From a checkpoint of a small transformer trained on Wikipedia.
Size: 14 layers, width 96, 2 heads of 64, MLP 768 squared ReLU, vocabulary 2048, 3.24M parameters.
Architecture: rotary positions, tied embeddings, normalized queries and keys, local attention windows, gated attention, value embeddings, an embedding shortcut, learned residual scales, capped logits.
Training: a variant of Adam for these matrices, 103M tokens.
Each number is 128 + 32 x the weight over the matrix's rms, rounded and kept within 0 to 255. Layers, rows and columns count from 0. Numbers have three digits each.

# v: layer 9 attention value, 128x96, rms 0.119, rows 5-36, columns 0-95
# o: layer 9 attention output (transposed), 128x96, rms 0.113, rows 5-36, columns 0-95
v5:114149080115132164138108123134143131100113119189095143165113084144093161158138120140201162115116142173175111139137099128046088127179095155159104139141096113111181106114160080120128132187132093113119167137170105100177136110189125138097086103114190127116067181119100136112209106153126120138
o5:136101147100063105148132134064114112116128170157102113163139041137092135132189130121148140108146178087162131095104128121128118079131111184135185093190093192121168253091072192106148146139123099058116098142124116041095101094164115127068133123112142168120154085078116155177188072184161109092
v6:169131167053159122115080156125125149177144121127083104127069129119134168138154175149182162134175099136131097118091123135178114155139152120080170114088128163097107140144088143053107127172102131112135149104086129157124093133129130151057106101106130108120124167093084103114137144146134113146
o6:132150139100116145121124111212136076141111190147143121099167090183083183147114126110194090114177070159176191143097073167161143102108137105117131089116147145145110126129122146132106161105078166122126170104120218137114089138179158116103121136124174096131169122080129189135088111162092138139
v7:130111118069075103112105083123144119087120115121167133139111142155129095121142170112071095142136104128102106102138154161106141175117177110179119086102091199127148079163148124155147125115097142155117094180173194120185130110136120089087101140096135138136118143127092157148106147115160158104
o7:170083146174118131129178124120141098101138067134123118150102084106165113072148132052118122135103139142125117107135112157087124136112153108136118142116154155139109138145069077137145126110100082105124102224182115069160137152132189145110104112112148192138127132127167125069114163145119177120
v8:166117142128167100110089209160173140165151136160155124149133159023109171116184136130179127148161132130164150133114121227142139175136111171168173158164164171112152097121112111128119130172116126136113168118173038109189130121124167154148116129060121116126154121118126118126133185130080135103
o8:124124169139109129094116170139184140095144148123165136150124157096068113141138150124093128077126124126166198132121112153108148127193096090120158107128090147168193130130183134140080173156124086089113142091180117091110139138124131138135168160140150167144129126144158139063103145147092107123
v9:105100112092117146135122145131120135168113177112155063159075137153083163200152126164120117169116132192172118167151102068094162155138112190094155122117110150136180181100070094147100092120121128178092150112206123083110130130119113122135120156157075138153138122148125096134166148108148120134
o9:141164151097108118071131118132171115114112121123177121095158142172092079147140137065127081072110121132074090123143109126174157130164115100157143137127191096149185084034132061122082157174105135138161098132140146187081163181115101126127146160199126114116155130131108098124110132121123134146
v10:215175198135160141136108113135166145110141074163071072125153114134100134113074066129133140217121114169089134097119090105132098145199157125160053074128156159104129093106237092171139199090088127098101120190117090226162140056156159154111064153099163202118126102164075119187135174097124142137
o10:150123125130071112142086098119171052097162101177096135159100111112067130132152140137123163138168131108160125177114083162116144115137132154164139123151078157108125124147170159090128124154064099105159120148123112087137119102174147103119097165156116099115121111115156134193206096149109128099
v11:128174059141136142131098080081072118150116114083205123095077146129110077096189097155099093114076148138137065096090146180134093079137109047065048112080108144163160156121184128112160119085105113156117164141108148116084157101154133119110098088151171178137120107111098130091127161123153153164
o11:169079123173146158144160112118138108138148078093106067107107080093095121118115121088121166107134177107099124089172140174109136129128083067081128127145136184125123219114124069139151133092071105112070082211057076151157144146084125140104073082152144143151137191119108096106104082118158122138
v12:149097127137142160118147158080109135125140177118128108106092148157094167158144133133144161105066138132129136134174112069105128116096084133050128168105151100147123228102172152162130131091152112213139087120157141163138161140116119166110116152149135122117164153135139073105163100144153156136
o12:132183069126147128100166143126151161079135153134185141109097136097107141138156085085109105106161122142111171168137123071130111146153105106005131142176178110112171180097159161152143128111142164114111106141054048255122168107140061141094107119121118124139114142109166051135041098159160122130
v13:158134173118178055138139182128130128136127114138134127166146170060147177090120089104116104135154140122103144142138132211189158146133119087146181131165169110110161076136118141104128125166101151128135132125122107165131124145120176140173101104013135127120140078113108146121088129096092137098
o13:138102169142114103118151127111195126123109091148113157186105164089086032118088182148028175134108081158186168158128097151113123163205079083133094163140118092116143048150127155114112130143117110066135130094228084118143113115097140164174174097113118179112142137131157080076112105076089128164
v14:102139146113130131139136079144122133090118111118135143132131109140159192125142149137108121151070128133145127163124122111148140108141105075161109068160105068125171120116162187075132133182135175158111120158138158140105121124152118149151144147076146137119097104135128169110142095137104102111
o14:107150124103133101109120132170116138139173107131136083124164137168131151117096097145104143195142097104136130153094148099148076069144175132141131094117085118148120057251106184137134083096151132155108149056137100100079115134114135190191123127119132090135139092117048187133148103161133157109
v15:100165121101112120173100097180124145130115080116103120129155114119120099198096143130062106141074115147067155137104092072212128097118155054097083064118104105148149135143142178159120160092125125107149186110039154165025099111129135155168082122123099191119113064157149165133092086094147112122
o15:136143146123121112123093090155088091088164065144107155152145135172108132092081094080079134114059155130106100097130118147120108068137117091125145105136148078106114062111158154129075099122129173199168055076145110102084096148105114153124120126144115122124096130167095182119166125110106111128
v16:090161152151106132122127143102096089105048115157202120122117148176136114116133128179114132090103104082161124128093134199149142128142164103115140094085126093111161151096126078065155118070138145130182118099159152200100129123080177104146167116126177126186096136079040136103105136141143125120
o16:135102164166131120139141081102124134130079144158122132175131136164149101107127134153115140125152104072120160118151127140115138199084132124073136118132108135102150149142134118133110130142127122147192129155118099179142111134128180083111150098121158172148140096129148131098085122152137106124
v17:124145127142160088147081192128139133157124124104091146154155114136155176145095103144184164144129134136160117145088138172180143136141107169152179136157168110124160059148085124100077116194123136084114152083125057071079084123152160089127113099109136120125165095105134126134099121136110105121
o17:098153169126085142128128143150147106200148130167086145132160123110131120122118140161101121110116107157173171141110147151095085175153072124106073099128163141163113104119137186092130139135175109133124144057146133111124132099173108095107103105136143157098154100127142099163153116136110114122
v18:193138146084126078147116199148129131170141130114112175152148131118109180145088103127113158120181121128141117146094110114127152155116091154060142135157130115185105144145155145126088146167115094150136144117157113094117115112122121143121102116120099122111162143128113109126165113136134150096
o18:087122132079111156111088121132175108145125103150159135144153120104143127172102130079102171124176115114127158169104156110164086172148119087136148134122134114109131157127131195160134127117117120082173108113142122154094153165188119090086121125119134090106119128146169115107124133127130130157
v19:226132207127152101105114188165162155127128121186090049198112134093133148161170178148181141107190113167103074131152120174098134191157147169150148138116161142040096103160193069164138092130142117103164053108195077088196158185143126132130123143130141092100139113099157107184120181104129164194
o19:154100154166108091137154157102158146162123167140145152148136132123050106153125180119093081138130154176204158099104106148130132120133149165157084106132104117079158147109157129099116130128087098083132110117132084079143080149105114161138094152120169176114157143118183114104134139146093084102
v20:084153202103127128099156124076117108181133107135139075115107153194071146116100114106109185129112142136120149125050132164107083139146142109092164152066137078160112145103127089051095168068128199092125115089112137207105118092102172157105089049169175152138148140106124101096139145136109100153
o20:154057143111118114131113110104118105168103076163084162128126119115182165134104155167091156141091127096130175169142110090141117174140065165126111133112124132168137141141067164128130154114133156110179155136141105222152095100179121106150113116146101126104119108136135104204109114132102110150
v21:192117170108153098117141202144108161206094114090136088142071097100072137193160107151142098198171144164111139141160113206094137176106103203155112102128197097179202134110116111173168181107182178143185148169199069173139120172106119183181108154199157124144099127151132032116153135094149124158
o21:162089134111107101029066139117141165105099131131109137133143175104140136125130139148108147166116121122104157140156104159128145137156126125159105176099127100164094114110102087138122186136170161115129097162091142220170162157115036145137136107139088151138113152121139101188093162120122149138
v22:060105085132133121139149141145145123072142149073132179153136130129183163170166189163122094123125117097164163161086111159182179129188138141158130108132145138110142071194088166110143071145146157145182116154154124025087120215124124133160178121139059122152129065067130153142106112152129121150
o22:126147199193189142093183082112075111083126186114182071160153201134081111129125065096100115202117131126120130068097095229091101121103150082134095124127131142155075043136102084167110108101146187179091083136135090089108151142095109158181119102138148202101141160118154152088118192157136051101
v23:116116078123094106123108139099084086094072143086164114059158158096102120127112135109091117115147131116174164123059136101167138083138061158152022106169126078136089151083092144135126132059092166165162140146175132163107159093114165044161158153200078193128159092117094141086095075110141118164
o23:145120105154121139088117116157121101105089085080083141084131151118124107118102125208144134210171095121168084174111132104167149109092139103103188180104174059091088068160138075117090136137092176183130137178058112178153184183129091149180171142103089090102094146182141112176115076132170141129
v24:122125106145130152117128145125093126126130105127122145140122118132168133146173131144128126138129095136135110116061138151159119167170116086194144105098093144147123099179106136087148114159140129069129139094086082143122091167143114094155152117122122123120077103083126172131076129171136126129
o24:137086148124158103084102124164050114124121145143098120131104132155157163155146112163190160161104139100095103102110133169142119117115167134151110086135124130133116121181120118133144075110124160069108137145125179104150110094159126096172099097126143126122143106129115137162143105141097141098
v25:040041095148113138103157107039118122068133177121141136122093153114103181105179129082168136110110128137182177148166123024084150180140075142127195197164120120131145132163138132185107103120140116195109154126140129037139165115126148130118183156076100107120163182091108188049151085151115135099
o25:094166069147168127086165108069150194128134140130150112106092118128103063177140110155148074133108141143157126129104141122107156192076109104039167128187156109090128110104171130126136117176141116124088088070076066151106179114072111144090131091094163166136131124157083115042116100162203086145
v26:080116133093105132137146092188163110100128143113181140164067162168113116158138125097123153132147151140148162160119106098102135128157109152142122145125151107170116103174151107156150121098124104178143110165213158149121180108111169135124143132141134124140133090114069154116163097143118187141
o26:104124135124140121104152122067157107106151135105145148112120205134095104105092092098069145137110179144106119133153154122061109156140099144155132154203152086137154153125103072105157104157169068105082085127110075190120126141152130136152174152127152172123120123194174109099138126162147082127
v27:136121067116152113122140120146072151133134141185129170096167133131049075133127079091125128112126152183090165113192097039107131096085067153130183159177044090154103176079144095143074174127200051127136114154162157161156142089140113128127090148135192119135114125181165114087143116112151133142
o27:104119079124115174146125128098088185139141109142101190091077139115100117089171109135149086104118135097112151181097144057140128050135150189111141127123139137133133176120155180060144103108162116179203146109141116123151140114159110168139103157145033100197092075150186129192134135126186169112
v28:143140147151138048151130122150105125131166100140140173124164136151137107128104098108128136122112114120108127146095143119171131108101098048111166054159133132172135109182112158132140117146130088173107112110124153138103145109122119122123123119132130132098154110163114162108172091125138152114
o28:084114170109093158065118129135154103112138123093121145122157111120146062099083153183092185129096089135150146157084178052181096188110126121090085122072127080162131071158103080104158104158103132140141114123133141140123141137101213146194092152096202107104165120113157116130091134140177129167
v29:119106118204172167132179114076107137112140134157138107129120151056110125062153127119158131110171136137119141138160107123125147120128121154141150176134102184129152216104159125086097111117155135166117118126134131158130166163101124148162167144102129101124196136114151122119078163118078147120
o29:091130099132171149145162131118105197124119110083154129136091166147149101122157143142151095127135128117157133168131122134104128099140150158103131148189139101109142149096160120128086130137137080091101144094135097076134148132118116164090130124095103120155120144137118123076095168107168043098
v30:141097087117102107129104075131148139129156115127126148118184138118125095135156188136128131144143124132144110121107139091123151141108133055099080135146145151126101143116115134180126122110113151218098117145177176079132139132079125123155164155138133147126170128142125105118137120106138169139
o30:102203142134162105073146090128183117054169138059183127123120136149068103115146092093103109155078120132116091096149167114192120053133184091183119123075135122062127085061140071149165089189125124156096105148119098092125120194115102210163095151118161098133149174169150095083116171152113161117
v31:182144152074174136125146110070088127190100126133117078107114115105150119075117133139134055124203120140075106123121119184150105153150161149178092157046107224101112139114177124112158135079121072103146131114115111156127125131146121135143099119113129115146185140125137081144078162144150122111
o31:145110138088123147127160143114114110163118140182138136115086119138178149133126127082161147094182144133163127138132125174142144125090142109124129157094132204116105184139179146136120151125050139119140138206098140123156128159168136156072100122146159092168128156066086156110076162111114114108
v32:190139157191118113146123191139147130147129164089117083104091146092185159137158124160128088136130124113117137142057160200182161123137087143128172169060151180121207156063092134208155113116120154159146171150140093119116139139109140084164145170128118110137221106129084105150097149112140124182
o32:110136183132127129040093118151100180122136147155094147127148113126184141157114145088109127111126158169128114078178113153155109102105109136146097149126100167113124092134126106141102173106113151118099167121121124183104109174141094164145116092077149114076108106135131127116080160114165155121
v33:162153143108130095147148133130122150163134125110098120120161129193157129082123147125118112153168118116124093125063151212160114199147186147127097118047107149090130114108230108117160126166116129135137159184126105118189112160147113153148088116103173103150173096131045045206090142106135142145
o33:117081185160129172167147124110093098113156139153133180183141118138087128152167144128111191097137140163155174114139120133133103102200172070202094099076117203110127175130131148114075114088045110086215129145173155101163143142186158170124065149122144128125130143098103117129093154157106118083
v34:080096127103070169137173149085122126136112130098076146139136126223080150173129133104150193108120116130181108121133158116107134177089123104095097104123139081173102129186139132123103125150145111122152141162133137105128130151114108114102133138173098137121130162146106084125162083120114128120
o34:170144109113080132124150138045207089083155064132156095118126107169192103064129130153194072169115105056084113155102137097145107214086116140135143090115151077076206158057077144121183102138122144168165103157104136130152169155128184110113105132168134162127123128109168173096186144135121148178
v35:152135120087130213101096128178101128108108124132071155123103135111140125150181119148131118117156115138110140078085168086181095056115128140132097107140131159144105096102089077116178140113149166110115122140091086136108098114140115100107127181142141162144066148123155105115133114142131127176
o35:176125111117127117165117168160105097100175197112076060104150132206156185140129163216191129162150076085135113098127133156148115124122109159111088153134140120128139115129105081162136147141122166156055129153042166115137126123154134120106142080058167140124165119122015172171171154117114083112
v36:188122148146103097124115165197138126182122138110157111110149132091138076091135146158107075138171147150086129165125138182164189154114128106142151146045158077095147125141112112182144128116138158131139129175141135113118111137098103094179087127152117105158139096115147110140114145106119111152
o36:148119110140161150079151127139112180143144108144124152160162135131180142081126104133123173166046110157117125110142188110113128129143159089173064078114109140095062085122135130118081132115111130105145158142082166157149084173101099150144085134136110106122118153124104126121133145082129191080